Weights of a small GPT-style language model, trained from scratch on English Wikipedia.
Size: 17 layers, width 128, 2 heads of 64, MLP 320 SwiGLU, vocabulary 2707, 3.93M parameters.
Architecture: LayerNorm after each block, rotary positions, untied embeddings, normalized queries and keys.
Training: a variant of Muon for these matrices, 8582 steps.
Each number is 500 + 25 x the weight over its row's rms, rounded and kept within 0 to 999. Layers, rows and columns count from 0. Numbers have three digits each. The size before them is the row's rms in percent of the matrix's.

# layer 13 MLP gate, 320x128, rms 0.174, rows 135-243, columns 0-127
103:490506525577496498536460542460471489493507514521475515486507485508476471460507517475477544504482467527483503494502534465471497469529544490473522467492515480564513490506465476502548470445517551514476464509494481507489474499496518526503493480441498527485492506485494489492487502496538485540460496507480458491510537473512496508531518515452478471522507506495516465514507495536511506529506
097:442511492464487482529498503500505516510544513475479495505478486490456471495483471517511519537488560508525494538545462504515478453481497465531536505512486511480478493547507516529532475515501479524502484492513491491480527563526489531507530548461502475513490512480485494508521514473521508505484483490524481471496483490462504538496475475503560474510528488514479493481463437548517508474537
099:499538493484522448515502460469490500503491506497502523481519468517476532512483482490499508503515528443485529468464525496554534509539543517497472519533557516496510463483522486511476513524547561488493537477516502508515474504477490488518476523495521489482469500504519452486463495495482495500446495481483514490470507482528553454495524455517497510510446503481543535490506502544506491477488
106:518456534483509529489513461485485501448488495472526521478512484552522544500499479510514484542466499483535515500479471446524522525529526497519544475493475501506486511516514514509496506518476542490539537524504490500494502518475501471478489490514495496461506525489511467509503489512552471508458560486460517457512518458545509480473502484492487495523508448489523549460476535502546475518500
098:478501500481510480523574469477501422514513514501467455516483501474476527497516476515490530516507494502513518545528481508553504504462471543478535540489472501515503516505508480477432482488500504498517504534521450486485481480498533509499496511518494542520493495483506534440482512466513483507502481492506523489517530503524487479532498529523506522547465460521515530495461518499486511556503
103:507523466540530501445470536533493500500493512481517477512498522453488503522514471478442502508482488450462513485509517485462513442518486553500484540500479491531502471489471493530470532464460451507440449516508519500546524497508516529477477514517478493497525533515495521463507488510521508511506516477494487458475489512523483511518525488513532520478468518520518492526486522458497481535487
093:515518493543480457457486486482484464454449498497541538484512481457501499469518499532520480480498479481480532506483488514485550516485520468470496484521511495505481450518497520497460480516497489499486468496482460464483522517477557489453487520460534510528503460484509509461507508487485507431482500495567509513511482494474516473472472503489445514523510505521541493496516528490495493498471
102:483502495462499537490481451509489488475477494481499511520458519478474512508528450507511509494523488523521498510485489513533556431494499533513495519507473484485423496496497498555486474526527442478529522471497521540504481469538519500523464513483519496482479490493495489500494503504565494477475485513522481443512521527504522459473491526484469488529507528485468484532499533490525507476468
099:504557521495515524481490535480478510535511496546480545550514539547471452496497504484508517467485530496496475536475510481482497500469533493489506521498458461522474470505552543536528507486457535515463466485507518493485549482512501520493486501482490498480510498528504499524484480512556495488526480494499491509485522496518519470509533510520512452540535479495499555514503545511537536478509
097:485515518514499499501471501476485464505493521496490505476506483513479505428486529495529527509463560498463508468472508510451503507479526527512531504542475492463514506475527524465520470501476508498480466476527482530526514498503515536450528502468510439486477518501536460489472511469522526484486466524474484449470485502534520516498499518529491502497481533550522484485504516519491476455443
102:547500531502522494511505511486494483482504504476488517493494530487494504509504521520507525491453513498525499506457477470512476455491494511482503521529448471494434490509472521522502494473471519471524565502502498500526449516512545499499523478508527514449505537466500531524490520478516505508557492542490526451505512512477519513571531549523517466496502501477491541530491500487548519471497
098:502476474507474518470463545486489526486500530517525474509514514479494498460487476489481541515507473481499512530475510476488515478467508518488544522454480506503486455482501512474478513546565474472466516515509525550480531534513511494512466496509419495484480458479499507466496522486562520506481514462538511468523505489507519501516540515523510496508511496485497554560478498495523490491505
101:499510513475558548505486535445504526490495506456496506502479507534533501438478470510509468479508500522501488507484511468541534507475489498497540516480514474484494501518486478470482441517500514500504530536488497522507537491501464489511481519506495553471527531511464502519468487478539492473488482502553525531525518506528517539469509483493477444513490456475521541496469475500487528526538
097:465516530471522515529476522530499534459494514511502478480491515524502493500511540510513492521506491534512519502488533534505472464453486473514477499527490566506513553464486498525511504480515491479467491485476495501496442500526498532472479515514487496478527457470482502460487516492483540500524565546493519527527478439481534483483509528459491490479477490488538517496512478554516533523476
103:514495497510495523504480495534535466513458480487436515489515545514444526478538493504475504528480493490492498477468458498521478492469506487482481499492440519486518479483524474498467509494544493544477541493510449504501480484542543527506498544541475500513502458496494507533501479516489489524528552470504509543462502494510501513507506472525466506496450433494519510490514484522525531522507
091:520541487482460489509463496466520474504513484486491489467463502528465503455502510488494510533500502494530531509488571486491496466499476471531466494501503512537495489533495537558549503517495494485482496544515501461504542496489495507515466484473522526496481487491486488442445473503519523503489522484511519492487491474467501532491514476541531505487445509477511474519489451489543501462557
085:506491521498471481486495516520518539474474497526474500508523508485524478498497519487494562489477516477513521494432529524474511475520470509490482444502485504494512498524480474486475461484478541545485517484489500494506438488484482498498491528458527520452502511487504474522465472535533492521489502438450472460522481481522541486519478515463458469551472487488543503517470505502488488524509
090:488488527496484538474445465496502461470501539511533498435504486463537477502515541484547506496488496485501539489490487530531424537550506480495478516534518509485505504472488516550492496548524485489501495471477482505517466499517491495478489500494517466453485479512506529476474530494501485487436484484494480481513514465489550475534505543515515522497496515503529495509486473505497469541494
103:508452487492513463557483483483504526528476497478466538524504550519468518486474526455526522514543511480480473447466497523493475491517456470516485542522503478529468504499530473499506490488526441482506531528501471549510546500521483519500488541531505486472508463484480481506518491489499536472534505454493523487508480508481527488545491507496472510503457468497520465511493514464490526511489
101:481501515502518510503484542516499520485483513486512532541452478531487486495481489493438490540458510515497477496484511518507501530491453477494522541461503492454525520515509491431498497454513525553493469472479509492486481545486520482460481546462487502472518534496516469480486471474492499506526518489535446504507489496524463505538520475531520524544464493494519512515463527514531473490517
108:544474559518508525539474503515518521470540495479476520470486494540470476512477474489494498460469555497521448511468486473508492497533478483487486475518517484527461543563534489510536490519480496508496478500482508465544490518499541504498497505516468518494486517486492485481489497507444487501500526505534480496475476506454466508481493498529529510556498488516543468449503515470461515500487
106:425489486515461523442484474476465484507540514454500536504491516519470443467497500484504494523543499496493479485500498501520496504542484511490541493445468522489511486517502528516486494462463497466503504466469499477479482465561527493491528483526505540511489494539464513486504506462496482464502486505492459453510479469492497543524504504501530508566510524503523517481498510531488514500499
102:494500543491495459488494510558541535450525488497478497467545493475482492501539527500515496494524542487492485547522480443492498512486462469509530481514495516459526448530512517551529502490507526517528532503510529488497479506494525528509520487460484486466508495480537475510503504524486489509449511504495491457469503523481494470487572532532453482514497480528522525493506508524541497495507
091:524539478477543488481567485486484486537507478471509523500464473459484555536516532466487505468480487515484482519478488506506495504505495463492492562512487496499504552535470533482522477500493533495524543483495466500510466490515481495469478499493486500494504515543496512452440526526504485452548493476508520516500527504466472481466503516455545496504483495490532518485482478545506492480490
108:524506502491473545513514507508495502528516475531480504495455472500485528511508499490516536517477510459504436525492512546495460530512522543531491489521489514478475445491460479454498484491443538484459494507494462474504467462504527507524492506539512501488476499515536511485457542459520512503476514490518447475523491515463503500468524532447494482516487511473520510511511466483498461539505
105:468482492497500486530461510507542505545482450465455499523476483526525489473529500434489523488433462482492533531529507485500494478536512451479510523474499513495487528513511514479497513493511513500515466415523509530516513507520494515483519514442482539479529495534492496504508527471475518535441503480505511519481506514493520517522506512505494479483470480501464525490467551491513511492506
098:457542488413481483519526504483534501479463492510497494512471491507476507563494474503466493491472491500476486460514513450477487531518493523525486543527503521485472451494505487483529497515505475493475509517474515501515509507521488517493530454455487518495522483523504524531492534502487482505513518468504541521490496509484504514550502504514528556473439502479483521540469517517476496512436
094:534527471518480467469515540486508535522535518498522467540498483489474486461498477485503494519507522503468496460503487547414492510481515513505529526544531543501500497496520473526471479493509545463486465494462516498493473484522535502507467526505522507497509498458502512470533480555510490477450470529525516511501482521502458534493504528523514534513530500488504533527534487535525510528515
095:491518532556459487500553530515472561469504515515499499502477504541479506509509461420506485494486545472485483474542490481511546498505463513495521521562485502540492477526513459498525503511489505487432450508469526501524490514505507503501480509527514535489517473505500487460501508517492483525516497472532486518500527507530501538523505477509470459471492502497473487511504476502460514533504
103:490504479503550506504486452495545488491446472469496479491460486534474519473490502479490499507542521520481498466529528492485517474510519497491540542489472456479532508531507493474493507495557487477508498507489427513500489502528497529468477508453520506535478527518480454419465487522490487504498489496538493490488524488551492555507515493521488466507510491481531518518507504485500480530523
098:524518524465513486503509541514544484546499500505464525521529499522491464512510483479488475490535509469504475492454485505502455498487498474495535528545489493552516502471485504489477529505531536472499448486524477512495509484485495508514515511519489516482481496468525494468493506445485511499522441526465472466468515553558489489496515517509550499508514494486541542488484519502516556447484
100:523541495477474492527498495533475506516553521512469495475498507496543530485497500457505524495537487528522524513575490511498474508488458521481505533446517507555505517519538505514466498511520495500471490519471517486508522496526564490522479478483498470461523507456536478489507504538494483480510511497531466480532542449499536493531539480527526497483522523492497499523474510490482459466515
094:517512503516547493477486563482490477526510501478470513539466488505504553513499522436495526520498529525514501512502472483518502506476481499501457475475489491466499480535501537503484503504455509518545452553452477561509523469533514507498531547543505493483519459460499522479507473535520513514530463481540472521478466490511513482498508498484514499482496546484492518489475498527520490501477
098:461496552492528468499509488504488461511492493522465498520481518511466513486489549504475494516481516476500519486509511484507482512478498505501514548439492536456507479510513486504512530506497531569506506516522491527463489481519526522489520453446496448500514453509481457473510499521443478487457513451491496506506506482490468453518514487501501524487481470496506498472511447526507453456516
093:518487497495519454490520533531522533493524484494481466489480459475524538558508463482461458459482498484537514473517489548476511456504542472510519508506500503546465514493486509509521492491550462482504506490491496503504553460500518494522482491512512506487529509517486513486466420482505464472521507493514524479459553465457493528509463508522494531494487541503492519501519477499486483511499
104:506497536512504514489524465465506477495479481508478579517504517498496519491544487498479514462493502555518536519505534493525486529448449496491490457487517519491473488527494512506457506511539501486497490441526482543535489496519480493449498486490495483504467478506475473536532510502569468506515516492507485525493526470544516502522490459482492564535488522513523505499484493532489494502478
095:523523504494493518464538533466507536477552495472496449470533504502483527502500518498482506489472477483495493515486570497502498479477498455477504478556432535478511535511483523488459515510503469495494512488508507512509493526506495460476468497497464452531529502508490515487495530458510523538521474510466544482466534509471497508521513517506505522498487478491529494556493488524495441540477
099:502506489503520536508522529477499522459477506489484499486499493473511519508518510480520471495520547483464455494543472512511474519509500504554473532486515498504496555488500468512464495530533484497505472491460475448465460482517522461527492498545522455493527474508508527534497525472514492506490512511537485450456432508505474521500539525506495522468514501474524463513510435483494515517482
093:483516497519491500471474464500529475501471531504445493473498458507508481455482491488535547481499455549494505518488478495461477528514484468520528506516491492547556478464479501532450491480473497450476518515474484494497493529513507478457477484491544502484498514500498521514509513493495481463510476500502550496457564482512505477555536514520439471516495512528471483509499507502492496480494
099:433522495499536450463485541510450530503509503511478481511517491492488455482483487484485512486525531488457502486510459486555478482474463534475467485457522482537486490510511474450475467485495492513487487528514541493543489498518546546478513511513508508486530461503534524491508528528513475459519514480520487489509465518502508514461503471483527551522518510485494502524508543517529500527495
094:490480473538527521514530566483509542495525520450469443514502494529493512531463504521516519465504536467466500490493549516509498498488506520513482513510469469520532524544499483495528491436515495541513544486550554497484484497517513538443510488492500483488489491485494511536500509467491483514508436474520474474498524488499475533487508476473476519518517460513493490518491522538505507504500
100:529520507450520475525533497500494514488457492533477498494478498540512488499481507460456473527492536564506462500539483502522515474482516513528514505468513507503535490535517535501484491503538459475504498486484519479466464443502490511493494523469493517504475479489534518453545468510483524488526465443447517506494478534529502500487529486509527496489510513530451493540508471471485495450493
090:511508470511506542440506538486433512512494519488520485498537493469481478498529516520501472541496518487457520482501530483484473480488551539516526517471527527493545519520495491477509467507512482522508536522526554485511484508538495487471486549488468449473473481500493498479471500487493549528470471517509511467546483500511502458474493449514491477485466521531478523511533506496486480475496
100:492475477529499498488515465504518512504491509455525533490489511488489549542516510502507535499451474495480523508464490519525483473513478500524515518548505546532521467498474481507430514521496565515550515530493505471508490514504533494471486472490482484494521533496479529481559526557512528501547495525473486478484501497507466513495515523499476529509483489479538530477492454502530457505467
104:475528571520510516492511513445539494529460531492472511484477517489470496446497455498496519490481508538513500504543505511493499443534500492511484488476518498483515463518529533540539481497508479425494534471498468485526515500497481513524498495541494504509505476483482473508480461512528539526543527473477497521504481494470502504532505465529493485507537506485488575525516511476495506496491
102:533539486475456507530498480521516461474451528508504481505536505496470481518508499511490497524485513529494494515529462459495537510478499493499530515508517499491477496500488571544497475526488518500485486494471446531492504473478466558515475556464481518520488488483535497458495478475484488505491478506484451473439529512522491524516459491531505472452509486524541508505519475522503457510494
104:508524490480503460523486507523460523500477554505514519521525498487542475512505501510497461504484466485480478465520499479499516480493497489502495485530505472474434525491482493513459509512488483481455493516503479436543418507517500507546450525468513520473533478523499547491516475479507478501494514512500485534501469481491489477525542511496481535544500478508525476484433485516494480504470
100:522497569486529485500483518462524532504476524445515510511542492485487529492493504529525485440535542480509518482478513512488501502483506483490523512493485495543506428485493521470472522455479501461485522541483475505505499470505504485513481549488513526475489484466554511503469472480511498514511463507486483548476490519529527481509484523491504509548496497535474489513475520484532492449548
084:504541471489511506468525475525474513582460472510478514506489463518487471477503475482518561509465484496532516534473553508484458494520501507522475520490521506488519496532510521531509506462475532464489487477478469516469490538499479484491531527501535498514527491501493470472542517525516450518512485513463510494481531516485460478505478513550510472531536519471516502504455515461493475504491
093:499492537520505467500497555496469526511458523498479496561502507490466558446532485545490547469521543488504479511477500501492514491539534521521519491535494514507502502527486501544530459504520519469436502471523536484508506489486479513509464523535502532461499478491490490513458497492470465516492523461464479531489496550505485472486494524535514519517488471488482524483534502493509509535500
098:475510516524514490467509462478443527558505492521460489537501529498493513484527447509489496473525459489529511495492510486473434444515512500495455488510474546492496500496506473515477529485478565547553461515503486499497542481523515507508495446488482499477525491490513475525482536475473503451488507514540498502486457498466490505471470480492527501493484485485515522496512502509498487511461
102:486502512470512473468490507449488509465461494527532527522469489468477469516484492481515499469502509506511497514495509464537450520486454503510491526505497502468475442490507486475476495485470493481553456495482483586507524531464459533466495472477556513506476494463485496484508509485519489521483491497531472490493516495521496506507494504419500544532491513495509490500528452505514499484514
100:493480560559510486496492464494481471486483478495524472508537538513461507466493506457481500542523509512489490479532475486501505483495495495470472521511497496553512505520506498529497477477459490519488461464503537557510457531512550505487484457472491552482498512449477512490500499489473496529510500565495537508506510514513486487503478536492496475492490453545524527474460498500507458483487
101:478510512487496487540545471482455495521473518510526486496489503480491508486499504535499512509517488488486472507563483449441448510483482515470489515497534524541483498498503521510468493537529488490462461491489514506522497490454555496539539530511500467457513478480489537464483430505514514526497493505505530524535495483482501528527517461506465466515511521494508505534487472455486459486506
108:496484521530525500515463511527468503458476523495520533484507512501506456495521476507518487462528461495525454523519477515501446511530486522524532508471483480514506494503501525524514551473532459462488488497517504476525535488502529528472541473555503481514536460521539495458504520471560479514538504481501533470503500520489491479494475499436484495525460503489538503516500502482519457511489
101:509513462449530503510507524528519490465487453505460505523555487493458505485531505499529489517549522521494484476485515471534522505523491487501507540544489493528507471513502486529495497509528552459527502493529518524482518482550488485477538527491510481493481478473466575493517512514509493465482508479505453503488492561529501525531489465526529509502503509488455518526466493475493482535526
105:484515517535509469526480508491493495480439477482504467537487517460514536541457444489499491497483495534481545515505545453501485493460490516501511483495520525504520493498475503483466510521501509447506506506482495535472527529566535514481487477475527480494514497469518477515511522506527506476473472546497543536528476487520502554490536502501527493449454507502510489541532493485492480474489
105:469459503496477535553538523480504480480505492458532529519494444509524537468471516523480507515495490515496491466501559462510525520484470510484513500548514517502468506525518475519504516510535504482541505502461534448537512485516464539516465515486504492455520478454515480475513485524502479476520482477530508514484517531491463495551504468501512475481513519507485519473437526501514503480490
095:527512523524463513434522510520498496450526508491472536508496529519452460503454499514522503522441531529503471538511490508488511538528479485506493516493501490477510448516464526536485496529513535501482442480513482511499523507482486481523494501510533511485498527474525490505540474465527485480520495481524503491514510498499522527560489498510449505550491526497530534508557499525532481527513
103:450502522509446510479517533499548488482540528502492523513528486506463511502503495508448500523493498493454507467504535515513489493525529525506534507467506533496499503500474491520525479506479470501503564492490539501503503423527508478472534529487506471496520460521510508498455467482533501503489519493472547472479506460463506550483516504519474472521490523545483498533516487508521480557513
085:501487515487485530524534504505466492538509438492494518483452486505491518487505532487458541484504512519519486500541481507503521507500483487514488505532523538511450542497509544488464499509507511544492527464466525562487477509499530527495503467522484481518497513478506501552494529499453517497500477477486497534558549534504492494497472512488521489491483533533545453492536475464526502543518
094:507500509496492491504506500476499481481512487511490527532503510487498505479489489508467489552488510482465577527505474461483476522494486471490536498469519497427511518524506482514488504505496532517570507518449535491487528464502457542505472491469495493484540472481528469490507506501540448490452470463494532535461501495491470481503488527502537491517502517492508522523490490493480429509467
100:446503494505517526471470509502527472525469530469427480498498473508494512475460542488463505528536530483529467489525500535504495469504496472513492526529471502531484468521475528524514522526506483535519523495513477500472466505485461443528486484522533543471509509474503503484527492465508477549517525530457465506504481477531522523475518485513530450484493493495532472465520520503491489523506
097:454489478481502452479485519493472510503510517495543522515529524501497511506457506508492474461513500493496484509527512464526489501529465505502454526513452510494547494493519513545478505474512480436487504423490505505485540504534488461532499485484538492459499535507497459517473526515493511540472498497515495505497501470485517510522486531487478506532566492511482536526450484440497478489499
093:531522492529510536519528495491504522506495517508466510526469524499490483519464493539479509504519477491442505513499516458508477466516523474512515534503489513479502456524550478529468515572521444502513510495496490433476489517476513480484493480510499504494477517496508482482477458552505414505492503475490510478490497513503488503475493504530473479479549478463504520530522505552507488512547
098:456538448504492489522519493505489484518521450534478543507489487536511481487550481530494515516501514503516510442478494493537487514478514465476470477518519495468494510551499531518464489510550529484527476473478520532538435498516497490478519490542532506488540476499505492488504526499473518504461469499491506516495528522486495496508518520448494495485472489521477532485536481556546462504516
105:478471492513455546506499511486485509516511488515509532515497518507483516497496484468511456454499504463527511479478500505533475501492504507480474491525523539527466455539502447498502484516509512503511574464485532480527501502478517506500505517522484503469516473498530481536462497516493501477473480530521463507496536438508501546458449470520491526497532480492522457480447504520467524508448
101:512494494517492478497481503541468547499537484471512509475495461479502536513477524472447488510498478540516444500472502478525492490490473538516516467492477503538461464507501528509521479516461474471497490468499520535492516474514517461497488501488517508473506575466454521479517490471484499489533482504481540486486518536536490485540499493493471448520512472541481481488511487499559534526513
095:558493532525493519472500550504510509504523519498489475481505495551441526519493500472507456469440479488510513452459520550451521485496516519527515488461533489514438498473532554482503487542502515529487536489502527497491497464514470511483471487507502494468537523478507518484500482507490491469528451495481507485502470479480458525466519517519528507461512466504504496514476506524510511487494
097:450487457468530495454500531483540459509476505537497492555520510546488510475507507456489525531482481533520510484480527490501542490430517519485528534485505496502552521559459534537488494505485501455486538528499500507492541467530474468501482509484506497490484505463503526511490489480504509462512479523547519524491493530499484501493481518513464514464512482509517490521507474473497459473505
105:499504493518499526512495523489464509492500482487466484513506504524490520496470463506514483496490508513501492501489515466556519486471498513552452544498481520520506470506440520520531482521470459513523547516496470489453477458499478534512482547522555484444519492489529462500479491503480495558517500489462484488481510509511508500494516506441490493485504454454493505574506463527490499490489
099:512494468554513522501496472488497518529505535445560427521484493503473495457462546523468501480524526468491484484539471485498533491526445510496506490513519506479512520510495566484469522519465531498512499509519485480525528530484488522480517499490500526484500513493512561507483512524491505548490525467462516494495476538540488506538472504476479505505480497501504462479516537501517482481472
102:527460466513493491441501507506491488489485545496516500500470473593496532508488504516480517509502513483482497526506513449496523488536472504486522484546490457512525449499450547529511525549494494513484516482510513509510497500487484537488516509527521493457461549479488513492541500476568512460484518519481522520469525508496508478510458496504472482530509497481505517500520494530480497456502
105:506444525475525537509501504460498475466514475502531530504495510539530484548474474503489474521519512470527513496520526452497467452500507492477495501486479500509489507522494471488483480485472464487519528513540466487547554533484490518515493499538515534459496490496487483515475483524452540474475467556542511500514533495492454526508483473485516501514498493547527517468485521523506447477514
095:555522495493508504524501473508513475514527519494455483535493483536493506460555506498528524492520506471477503480546459484495454504500515455536496457514505485499487504490510487488528473534468518488549496515485487492546468509509502478444506485522503465479516510507499520494496519521519532502501488474508516437529519525514531529506497494439478527505490506511504524534549439469455472468511
105:482507520510541471524507541488494523551513509537488496501505501512466524499496546507513492528546530503493500477485513489502474461518499483429512530472475508518509471500529520488461458524519496465518501514528473471528507511461447507523504479465515477480504507451499479446494497527469493508475520568522507500499487494495535513527497505483526508552548502501512503512470529484496434501531
090:509506518487503494531517461525497489505511505465492506487453490522509531481483483510508508444484502489493511463487518498529522530474508461546504493497493489506500480494522532519545480523495496501455471531488520527489546480497500484526497431511442545484456481481484525500495506480517554469494473471554481493518457479488461480480484504513472517517504473506508553487451478522475519555532
100:522543473478466480468449509503516499564498491482445496481511506471493523510476503500545542527490524486448512499484491533517511519507538499506530495484502557537496504530515574511492485513479517500530470545465470504477495497486492517449490521509459516519511489539471487472532485529510486485488453480492502478470493511515515486527489518482457520529535494518506504509516475548481526479511
091:516491507490513518506515491489506541540470513519498550535503469484539511486464500463422521510510507492509504492438545529493517489469511496531485462508487493504505471515511474494507475525474521525549496477505472429522447484494464456515519506493488480483513552468504532456513522524515557457507523528505486517501496445489468495500506513494509497494521494493507528482484464520502486513506
095:497537502531536484512505478480535484467488516476490525498502504531482536490511521448503494553515498498511504505489488482496494528495482500489523458529530517503492445473502485477467460487551520543488507488516492468487499455491513456498500552466514484474486476467526489507530533461462496479504515514502525554534455498499513491425466505509464510532485491495515554494491472533485475489505
096:498510519516469526524529478519487544491511475480522489519463457516510472540502517481487489539491498522473476485518542494485479513486516500511530531482479460546485459488559508493492487528533515494559491514447505531526498462500503506528448497514497525546542475527530480497486456486504493449501501506490530528501531467508564544520508484488507544499505483498529502501498488512540515476522
097:478542470483521511502457500503524507498482487492555533480486500491502471530503486498541513497528518469501524471509489547533521512496501506495513509485498513501486455502500538495484490517511467518492490488487438486536478485530486473473510481494487523495527490548524533469490495443559508472463551444547505530512550526480494490507473497518482483446489484521537494530485511470468487491546
104:500514527483516456525508521500508521490543481514431548475519472432466482519504529494430446489523521511522510489515470534525498489478499493494507507487498500535523496496463517526486472549488479489559491473477494488482520482492485508504517528469510476503498510523534527513472509536489546518518476523495508490476528512523541522525496477497476483486497472440506498462496488510489502561496
091:555501502487477493494499481525501521545471526471488504477489499526513502487530455505485498462501509471518542493547500454500504505470480527508536477489490544489542494470455507498523467495498500529486493498522521476543486534513504508476563544479482518457513466457476502478506520513536470506509501528525500492481551518501537510499526557525484467500506482485497509473486462508570529516483
117:463448508546534514464511507526454506446501504502508527466507522489488517540479525510518513564493534475486516524483471482499517466492516498483513507506478575525470496523493519492477529485542489500517514476497525509456491507528483520468527482482517496458528507490472495485486485506524471469479559485487505516507480535535535507462526537508481489502478474478532517491450466533489498527496
102:471511493514520503539503476548488477501483537488505496495523521480478518491482500500484466474524490520537476478532497479473470547533483457501500554491501512499532516460497494531516501535524516503519500472549469507439477534523489489464518497528488494467509473486447518477481501491429466468473500522502545498511529493528473492518515477531552491495505485482516546493556521513519492504470
102:434532540530493475500528484519520506489491465536514483457489498499533447455517507468510503532482490486488494475444469482470485531499488440492524481509454473510488519491499473519501490479570534469514454490506481489510490444515500486494491477515481533475529498518505522473527496492549536523486502468505518496531493493539528478513486503518488476475502503482496479522469509523531512482451
108:492500495480514533514560537516527525493503451528549486518502498505488516489455498484499504505493489492496529473550492478474493451504481483507508488461489534500484492547462530475466517473567473485494481486515474464505479502476527516475482482519500515497504518489465488529517486462501507486502456476494491505473564467532495493479493502564537505463548494448475469496475517482532488501511
115:442475518496510483441528511495457512487476485494468528439533518482479494500470459493488535481547533460517507505516521488530497501509448488511547478499433507500469524481477505515538498487483488456474497485523494489463469522530481506474516506508508517476514517462574505490479504503485484473499507531504504512491503536547517504527494492512510486475506488513532496501510465502514432498479
104:512487554522500534502521526534516535478494494490499498518481545525514489487472547498517504483498549508528507500520487485523481524506494508514505511501486517511523503479507537539535564486506482468494508500490455517551511428484529514513485487555500493498538448528517520469508519478503512463497497473497494540450474536479509506517493521507476487449500523517534541526520482443533499511485
094:474521487448512552545543538479530495494519504503488466469489526480492514538493523497516497492501504482507511492546489491478510501533453475506475560492473555475483513505522491495497463521503495518511563518510515477473501510507491506485480527512480508465465486493487557570504525536525459541474507497495543494507533520494492512477540470484530497505506513480526477541525517517481476512530
094:511525516519562465495494552481477488504513477442467500504541478500529507464485502529476522502506478450500481475566490483537485499474521481484549496487482483473481519478523520539494537508544473518515515474452522482500496507513514533493511497460495486523502481493490468519470534505520492479475497517473469556498466464521526506483474512485503492447471494490518512460505491542465474497488
101:529513495492494512503517460530434533495505536463548550497513465474520534478466526467467500484481477505493463505531478486507471442478517518517524525481494532457475507517476518508516497517469529566499508488523538505511509480504506529502527507493509498485512523441471532501527481478542521469527560493511486486505502519492509495488452513523527493494516494458515528491511490494523465477539
104:486473526507468488511502495460501546532499486477486467506523548509464518458483508516474457519492553518499458490482562467463532444446506460496494496532498476492499501502519496505498490510519487498482503477494511511537499454457469514504435482520557514457509501475491486527520513519480490495475509480508475489491524507518543508528513432509485516485464490471513508498521531483495491477509
099:486525481514501526473495479513508532490478498502469462483494507463469481508452464520529525520474483522485459511511446496550495482545507495527506511469500532512571521505522531481473497488512501496514538490527439531470479508505500488468485490513510529482514529484525502511528506478467525527522509530509503457504498480472530512471524485476477503502476515448488449518563445513501512493529
094:487550465498497526533518508472495539512452525501519522451520508495506480496521526510494503505521464492532520480492494468501524502453503481458540510512464479529491547489460551487488517519511521453479471480529474486509509519502499507509470448539521526508482482525474473507500510493540486497475508490512532483510460526500476454501499449446503471555510533515497527538530518486497465474512
097:489484528493528497464558510468516468528480511499444524544480497489457523521493522512506500479497518480519538495500572499513474428449493515494489491529488507513502514456510516481472524506506505500472510526498510455497494474496450461467526508521503499471515514495517485453537456520500508486477502510503512480553503501459504508494506536500521507497493517456485499512516544454524450500528
109:474494515479515536465527512521519538482469527478500514492495538538484524500490518449497508474449532512500479472517518488506501492472505493488524507466509444449479488537501534505503443495521466520545470513550465528520475499481482515491465520477504495516482507525533526526546506519514493501524508519543478486448470473516493465518499522512523476537553512522493475500494480470469470479474
099:496481527534463524481498534480483486511494527443484475486531559529481503490479479520493500538551519457487517497482497459532485497520502552503479480508481564525477471523545510572517514521500473534487505527474473478526483467531520497526484521531491495522481529521456504542480531503499510500530481504515493497523473529521484520509509502525536481482464517502518511489494513502546461518518
097:477514478473478495475454530496539477510506511504508452498490499505445528500551468472532510476469505498502506479511447485521474540498515550524475473491509526499526486471490519491489462499477517497541515461484562482504474488512503471449495519510481520523511517488528458482519494462520514528507488467520504516521509526484490471560420517478499474489486532545519488494496507489493477490479
099:492502514480523480533509503500473516473491478490484446527522544513506507481450478513498490520506473491469490503502503481507515486477494514508489474494495507539507456545417536508521459482505478494501501477545481498484468488430529517519465547521504484479496533511498504545461500500508469490522538526527546450500540501526484465524500511479505517458478499520532523518465514510497471460483
106:462517488466538501521491484506468452498528489471497511453492506547474499513538505434494526518461473519481508520510472461540493498506464455505503497493468498438497518523435499474479536515480513485530510516534477542503515492472501504539484510480507538476490492556495501487513483454548467493496456471527522488482518511486484492500476532472496511502498502493495518496517521479513525540463
100:478504486526525493528473504506531480513514488523510503502499523459494487451473494462493517494486525506448472513529517473482459532501510489506515487466466494524526515488458519498506475526477516466523433504524526489494522558519553495466466501500450506482504474495525508553496518518460535537501510491494484418504481491497477520539503498462534493476510507502503476490461539527532497482500
097:494515443484480509461526518550482501481514480531471471473501485494490493485454496484485469520488478503491496455497510508460477463527483439485469527462527464482517484560522489478503560489482552500506521491536449539515503493519478474482475526506481507501509533513483497506497521527488499502471484510461514519480497507496504516508496537469470471510514452461505472485445482472521507499455
088:477516455555468489532500505477495533516555490513507523523540531510485510508489535506491519542501499551484514469531510501496505497508466438521493507559508536518496502477537500518473506504494490536473507494508498509467494494533519483456475493553574523457504526478518521502465522501522475481546480470510459474517468508464488465537487498473508517484508487507471498501500532501493519468488
097:491470551520501480502516532522456433496484457486482527542486522528469514481537479518508479517500527512511524527509475494517500475478515507544515446512420550494503515512534512525474518504529519478481496543506532506509517523492500492508483518533526488509503477489517490528460519530492494503522495499498486506521521470523527474494453460522537492450485483496488507500475510496501500443444
096:530463451504515509526516512483482524539492494521548506473503475510464471534503498506564534532479470497500499457515472422456461477522454507494564513466494485512499515516469498520533494498507488473491477509480479499537512473515503497498495492498520509491503480497516484476505497543514518505504501520518482487480489523518514552511500463461470452524501478444473499485481457475489474482539
095:475539528478487527473498453524485528545510496481468444538475517502530534489532527480457531461514476470515511471540542496525534516481485443513472514536513480453501524537522527477456514526492528514529535542498491510503464477488519492509531494490487479483488508507470479489534504512480485426521524487538496488503506520497508502513480502506522484513509540485508497491489462507497529476535
104:451517500516482525512452454494499503500507508482500487515492467482491520552555477502507518502479471507503488477525473521486538516505499537499532440498536491513503499538468542531463479480494505467529496488491433505523476467529486495478481504498514504517508505484495527511477508485528442543485538521495514508487468494526495454495525470533477550532490512527485541504472476538539466482496